From a checkpoint of a small transformer trained on Wikipedia.
Size: 15 layers, width 384, 23.6M parameters.
Architecture: RMSNorm before each block, biases on query, key and value, tied embeddings.
Training: 900M tokens, 6865 steps.
Each number is 128 + 24 x the weight over its row's rms, rounded and kept within 0 to 255. Layers, rows and columns count from 0. Numbers have three digits each. The size before them is the row's rms in percent of the matrix's.

# layer 2 MLP up, 1024x384, rms 0.0962, rows 368-411, columns 96-143
100:125139149102068086119171132133108124146130104130074129064148130156149115071123133120160157146134108087128145156174091175121127156163166151105106
097:134134099138161130127120142188114120111108125116168145091134147109101114162132093163133114136129122133136104162158109134098080163173111120113098
109:168119123111130160151105126081125128174148140110127122119158097108080104105120148173118132110117090161123133095129116141048142163112157158136124
098:103124121134091102089109110141129133155102094125128140144136126097110082159118147113113165114108161101150111116150120107091117176143094107117111
114:122136118113170171168124188175092121104113128134118130127119166101137146148101127101107142120112156146144139140127104109092162150148155111116135
104:104119180151102138130121123097108121118116132153110057179098116135102126112185165109109125125113110138159126095129121093124200118117103112125144
102:145162124107123164098130146141157111093126125122126109098168083141126121108106152130132149148139117075168124121135122101096129120093129107130144
104:155130118150147144085095136119159136095176126142107082124114162133161165105104106160183125114115170077143138133098109098126127097169124128136167
096:164143135113152151108202129120091136117141118172106131146119101102126066083125128097109125092157122121070127152131114153088131116117122081120090
099:139086167126115144142082097147115103133110133128125118115127178140135123152145143144149162111141128145109118129070147109140122111137142100132147
097:128118137075133141113111135103082154145101154093150158123122137157182108123112149148160122090107117123109128110189154131146122143137161116123127
098:156156090114119089165144134140119132144122178132082152152113164136116145121147184099071152121122098140151143125139114143130119091088131125110123
091:159175086103129109179117101100140095155141147145108140168112148141101052156135122090109147111150138149107132125104134155157113114101128181110099
108:163119175118124126115121124094132188080113183148125087121138125115188169140168102160086126105093123093080105077117132118125129107134096104161193
097:163147094074111128145104145121148117091152129098104133076169148090111128128142131122109153153128112139109158132121099181147125096171114114145157
097:087211120132119187125150103119166113155089110108176131170137134127130096138126151130082117146138134102119135095135087091137104124118136162117093
106:140173159083171101168112112108107145141150145123083139128108166170104144166123118204155160156173096102107138062152100165137106076083131113125139
095:122101101145089102122095142134149122118140167114124124137131155135134116124147111174112125138102090166119064104154126092134123128118158139136111
105:111130129115157155117117134140116112139095143096165115183152125154097129115153125083112150113107105117138123091130128137116102135142145101061111
098:113131116126124128144114132110125101095094127144151095140128177127136147138120096159126148158125125087155125092104133134119128080111113146069152
093:117116166098119138164096144135136144171130112162143101119132091144138073105131110163100086140095141122127156151128134163140131130130132088138129
094:099114120106158155163121134122147127126132128144083121135095135147097144109104130122154145158063097130125109132128178155150153106149182139121117
113:105106126182143108114156154108151155077140081111158158135140145119131115102114141113155127151154144123145098137117106074070169122141110127147151
100:108141104164143152144100211150091132149092106152111100135128104156125150157173156124122158110137134108119135088113154172116118127110168087125126
100:121122088120120140119150108143114161115172140122115125138177111128099162120125109135112125142155158088107116135106135143121126145133170142153135
097:095155159138109105140109130142089146121137135136152086161117138155100128115084118145094089098129140175137068168121108088163181101133120170158124
096:085120117138121091095133126106155122115112130145146125147116066134115137125106114127097140109112123135166135133151088151128078144124099121127137
107:127143111106125135161110163144169103116119075158102163133116105115156119163127120137094102140118096112106148073138130157135087101079141117145122
107:099072102119153111146099139129133123121098142098118134114128110141121148112145085177110130119134144133197144125151162159115136143111187141124122
102:139152139150132122136136138100124143116166144147143128155128127112163143120122076113110158136128150107134181109086139131133143149108150114154138
097:099149123134135107096099149123124153134145131102163142148120146088116100122137143110187102130142110099087152107149127139168102148088138120133118
102:172110121163124143142135154136080112145123099129187177124147098129136101114122114139137113123154099141127172105102125130128112152167185147112093
086:134148133113117094130102185093139151130098137126152163129126090141112137119109093108166147114109147111128100135145192158099106123100116115106143
104:141111084194082072115132136107153151137132112129107115084098107098133130113160109128050135127096129128148123163158124157144134112172121082118163
101:112120066171088189113155157144135111157122135133112113138136126145129099134132156098149131146078146135109133173127120086095144138122149134129134
103:121148163186140088154144133134131111057142167174111098151114154117136090121150172114093096093131134166119145106144130108126113120113102112135166
101:089140094134135128141081115110090136145106158139150090091097110088147127133141134153135099083121133131153112107173116098149129167139128114144076
093:135117100171114153114097158099126107149165173149124117132092153130105137132151107110081106155098148137148124135089125151197120136086103133115139
097:170144131116153097126106175120133103158151134112161138180133101129157140147110128119147105151171134126165141177127106075095110122118125167134163
100:156092164148095149112107056100109132098128059134119156098103144163132133126189160142120104096122124134115125115106083149137110117116154113093149
097:096120153111137166108106095133165128077137103176106107113108136125128117060087127143133138116139144114178150159132125150141159165142092114102135
100:125106161129096115103195117124136132118121131148089104093125119158147109157182123137131153117149113124144153131120124152113145134113116156101115
088:089128167101119126141127159106117127135177136107082124175113135162138106131113112115133140087125102148098111134185092155127180132138114155126164
101:136143124091135136107125140130138081110140129115135133167109147162152122130161123104080138159144120153109128155135115063130115127120098140148157
# layer 2 MLP down (transposed), 1024x384, rms 0.091, rows 368-411, columns 96-143
101:145145145103136081142115143121163146107109118096121113125140150102116139100119144129152164126149110133102162172118113128141188157125130120147157
094:137125141147166156105135138137087112101114120131154111123115128168146150139141129110166067126086128160125125173123121107129084176123115123125065
106:152111114121087158141124109066131143111143134124116151126150109138102093113136156156149128166122104143143162094092106151113122148134130108158106
099:082112140139109130108144131151131133110169135120122147119147143103124125120166116106113142123097144105109149114154151117138131191178138141109095
104:154111116100145141124154164164142108135141137118118131117097164139144175184074166140153119132120181202136116151161085110138142110130152115161099
099:128108152112129139159129094134107148137107145105102146138104116127116067124139140136109128184092130131158130159117117139134137122138161103168098
100:135181123127080121110156128126162154113172155103102135097101119165113138109132134175125145110133094139113126114097136142114116151136134089121094
100:161083109102137110105107176128158132126154144119132091125182132107130127130105124157140148169142157104163160158116099124120089084121141133133163
091:146133152106122152113126103157148192124167100145139116165138125109093145077121126128142130130128136103107131140104191141101145158107091123100112
104:125117101117154108144143078163105097094137141147141149090136184118100119139148107141145112130141159126165104107105149125142138128119130130149142
108:125126117150139100107079155121123120161106149124109094110109127166152141111129140132136117106152133131112157128133173130088151124172107138105140
094:128163109104149124155163132166158136141106160129096136149148143126084108163158099136112164138148082126144130123140151135148121134134134134124107
101:185147080133106162141119116108124109146141139139083114125132120109085113180151105116073160093092135111142151104117140107166122099083123165147144
111:151096127138086163136147151119120197127099141180134118131141111076143151136122130128082191102151169141107131149125136107110169111117118111081148
096:125111126080116091101136086152118108127152115129130108156132145101111109100119127121096130128088133171150113124163135098120129116142113120107087
096:153188095154176127116161076112064106137098110122096150115117153128085136149137121154114106109135128113134120136182115112128118096146090149108125
104:156135167138177118118106129137105160150130133150132096110094139143107164171155135129165148190153164140141178114147153164128123055103114138143097
091:100089086128092145127115139108148137140106128163137110118165121112130097163137134152127158164097088139129127140139113083136129123180146131116084
100:121091119115168148125153100100112131129108126063136143170144125166089063166147138081158110116136108124121163085173138146131065142150134119066108
097:132166126126129160157164136092116136153140114124147096101119154141177108117085134116166125144160111123104133185095116141128184129093157085158063
098:131118133114122142143121143100132135148115098138143116163121093155116103098074111163124075134114138129101108097136107157110178132147103104137100
101:080103134117122080149116121118130128136136098142111105108075107131120127102161141103155101150106127154129110164114137130176166100132125140112171
103:089127118097146146142120158113106146091147133131135151146124095118112095130130121108138075118145134117127130100077124150104113111160161120171165
094:135123146079107115168117156130108091130097170111126130153130160089113156128147138118150109116123108125142126116177171185120127116144139132136137
099:151112132133124185091140134155119099131104142156086107133144153137121140159131130126119139129154139105130106092160109124133147126139133131110074
098:115125133143125120109128149122143140114143145163095096172091107114104119110130068149109130126126103147151161112134080106170129085137127110107144
097:133090071107127172122112091140117128104128094121112188097085115116135110128115152115144168145143107109108149147150091104141149085105105137120133
101:096127135121111132116124153090175109126099125130106142128151075157108136128161078133131128135115104163124089102149129077128105130111101102121112
103:102103126134130069116137152135148162129120120093123140131132117122118142131153092116112137087125124114159110140141105082143111099135095142134112
101:130146173155138085102152100114183102163137145141140141118108137179128118135150128149139130134163146117128172069156127161134170130123164163142122
100:140139130124108114101132149114137091118086135106152194142132148098149144081079118122174118136095101112107132118120079148118112157152152124160101
096:162107133107159132135135151157108168150147120107152138150125117109135119080177121130151160105113149139114106134139151111125108114154136140110125
095:126156098132126116142087103070097131115137136144126125112145119181095114113094124136161115113123123126128120138144165178076145130122077096114125
100:151152131149120081124133146101163137180140115148114092068147153159101171115144167134097132147137150127143101105121076112137106119125163107133127
105:081152112119093160115144117108178121139115105132159142134129126138157082125146096142124110111132154171130107117173124138117113126124111110136126
107:089162135142106170172140134122163116095135139125150113135136155108162098128165091156125096095127129132142159113107136132147093088117150141127109
101:124079111145123162154114139094102130123137110107159087132126153082114111107134146142110132113138143115162122128129125154168105130142113147127116
087:143153153162136121124079153112121092116158125111128112146114140137115130131118165151118152145154141093103167107115133129165164158108127117132126
097:134163150093147073117122127136121143109133111134125157120085111126146123145110117103113129135170139113132128151148143070116136191135131151132140
091:162097130166076152168086108109138110143139111109126088162119107127118119160214135110113124160123140123114129130143144129123115163109119124121140
092:135134152134148086147119128120127127103151149109113182139111149129096157121107146141129147086118139170132153143131149150138149132138144150137158
097:079140147119178117102129124135159089128129118115147148095176113149167157126149121112163147124115125139146161159097114153100129153110087132129153
101:096106147143104138157125156144161108128151110082099112159155131171133136128133144158097157072141133156145135128162097131124133090099114115108152
103:162103129068172114075161156099121161125140117110117175152136149121149094120132110125093116163125148137151159135130150133129097089107127121159124
# layer 2 MLP gate, 1024x384, rms 0.103, rows 369-412, columns 96-143
101:088088134104102157149081085152122135167140169098079140132125134112123166137105127105154079143078139104128120121101121075152085145130117107128107
107:128102132160169134116130133133165124118144100140122106138116158153097104128175127117165156114114184153111092168143150147127131101200129151158152
098:120124141130142136120127148125152141094118147125125107171116118135102135112117129119126135114121124124091128107084115115121143139162164116080103
112:141116166168118131122124087091118128116104102141141127103106107174147098063131055113144111117100151057101122132095177127175125150126114103114149
099:130079156180154105137154141121119098112102149116147145127123156124104149150152134082138138117163122122148125120122152097136136144147102111092105
101:140078139096124152146106135138127118104094154126126116130104147123176138140114143065120136128119120124095149132168139114137151105127121181117170
101:128153109129144113165120111128134117114101120151093151100086124127119134131173090149082124124200104144085092138104130089103143116120128105144116
097:143083102103143165108085097112122098117136140109142102141110145099081110103112151143086157138147123100076130148122154161132122153169120138106113
096:133138109176108097134146125105145122107172123124101110137113107140112117100153115139147096135153138100135123137154113131126127119111097133170115
098:180091114138132121131168088093123142105143130119144182119139126134148090131163134122140168119100156142145094127110157156111104144128122152091106
103:100101155115133113112156115118121195144095141122131149082100091122118140159118105123124160119120126095153099200070137127087142132155158122139148
097:148136149125163112149127104067129109155114143120138133155088130129128082171146158104130121122139069161154146140127126115136152122093153171146108
110:136147096149121111085153140128142117143154119104114120131142144162112138161103156115169121157133112097150128158126130146147090121111121103149121
096:115080129133111196113129110134118070107108134182162114147130161103134093139119108118129110121101109141151084127143131159145129125119133159102106
091:148145156137178136131177088122130103093139105125109149142138118162121097124139176110177119168096135094115120119134151111128139118178131140107141
098:127142124128111112151145140118126161125155101094128144115144161156127148113121141146123141121139169128162119141124125146134145124139143091151176
097:108069110110102113117125087127121063133110138078111139135109147098138107102099097119088137129121133129142163123158150125162101137115141108137095
104:142090057136139132060130096119125082095115122122127175100091096148165116157139096092141105130149157100112177143126114141139136163106138201149117
096:125077116147138123123141104143106129180110106131132139116125138135099153129172122110118160117126105084121087126140156094125149103152145155115153
098:128081165072126073136119099120117163138128121129117141121081132123142115066110144125096111148132109170112148136110183151126156154132108120181141
098:128135139164109088141139135123106113135141083142111135101122127131112123115092162132147077105113157113166133104118141111102100121164115147107171
109:086139102175149111107169125085134100070140116141122117151120164154121143113099136152132123141136113135119112149134084094141154138113081103124134
103:078151123077098132152097154138115084121155152162087121151155122083131104156104081144158109108131110164140136136128161139189120128107144153114122
101:124171140101122135119143101110090149164141085128103153190088069146126094157119151091130157153150172195165099091121113179119151104141175128105172
096:155135134130094138129125094153121103138165106152128157126126146122107139109085113124110163136159196118121090093138137151155156131121111153142112
101:141140148124139118099143130101152131125138089086128098164164138155138155162136163147139083145065131118171159111104076113105106121132116124134139
099:117128179103167131125123085153141145079137121140140122153144126127136134113135104078123110118152110082113146126090091134110133120106129142145134
101:092099100140141111149135108139115160155122129135078151147113074119124121149165096162133134091125128141123129059149120119121139097156101102149134
096:124119152115146150115137162095096118152141089182097146110083148099138135113158103113089134105098123083085134134097140130151142133133097116142116
102:131151149111168086148129124135169156121094095152196172092133147109139142165128107145171121092147143117118127138137153152122106147143104170136103
107:104154176143099081132129126158159121120136126109123132187101132137136132147187149110097131142164116119133137158138135115151073182128139160132116
094:144095097153141085098203116126140119122191129151105135108160108071152136141142154123090127159137135167139167136126122127147082114141117148141077
102:126089094122113119098095105106124124090112163138121124157117150124117191059108155112111108088146131152138104142105069142100134158151085131130123
095:159088141111109107164165119123111150095134158082134157104149128131155154165112096129142112159146174140114161145174135107138122127165132112158113
101:113122136111139091148105124116109161120160099140147100120162083129159138166102092132167120118132109114121123116153137176112105109088127144125121
098:071136136106133112152171094107107096123113149126098124085114134091106157108122149109174141142115102134138128122163115107132112156155142132164136
099:149118107122167099119134106147113146090122158121136129121116096129096133116171110107122085169160147135142111145135106131108138158094079148152163
102:141114132143126108131123118158166134141082111152134131104115088100179127109162120128104131126118081131109116109129103147149125144138175113127099
097:117139129126138094172157129128100127146130137100101147085135107121108105120098128149087139150154144160052112134121148117127091110146140123152137
098:099146152135116124136118101143112139168128150144123156168090132139106138112117156119053125080153122140097113133091132145127148148193149121068127
100:138104140131109123156137134125116053092099138148155128133125110107122121147167124123121182170115105103145118095124142163155094157163085089134190
090:132122180051148154133129114094073142065127113167143126131123131139116102097126107122129134163129103119094125126150147127144108116098125157115122
099:112082073114127149099132136096114114078111115150119109138108143127140165135099166135118123135136104126128101097136164183124121132147119098128141
096:127133145076076134112157146151151109095098140117088127102106120152108106150111141157182145165125107156118135120146119117121103154089111130129113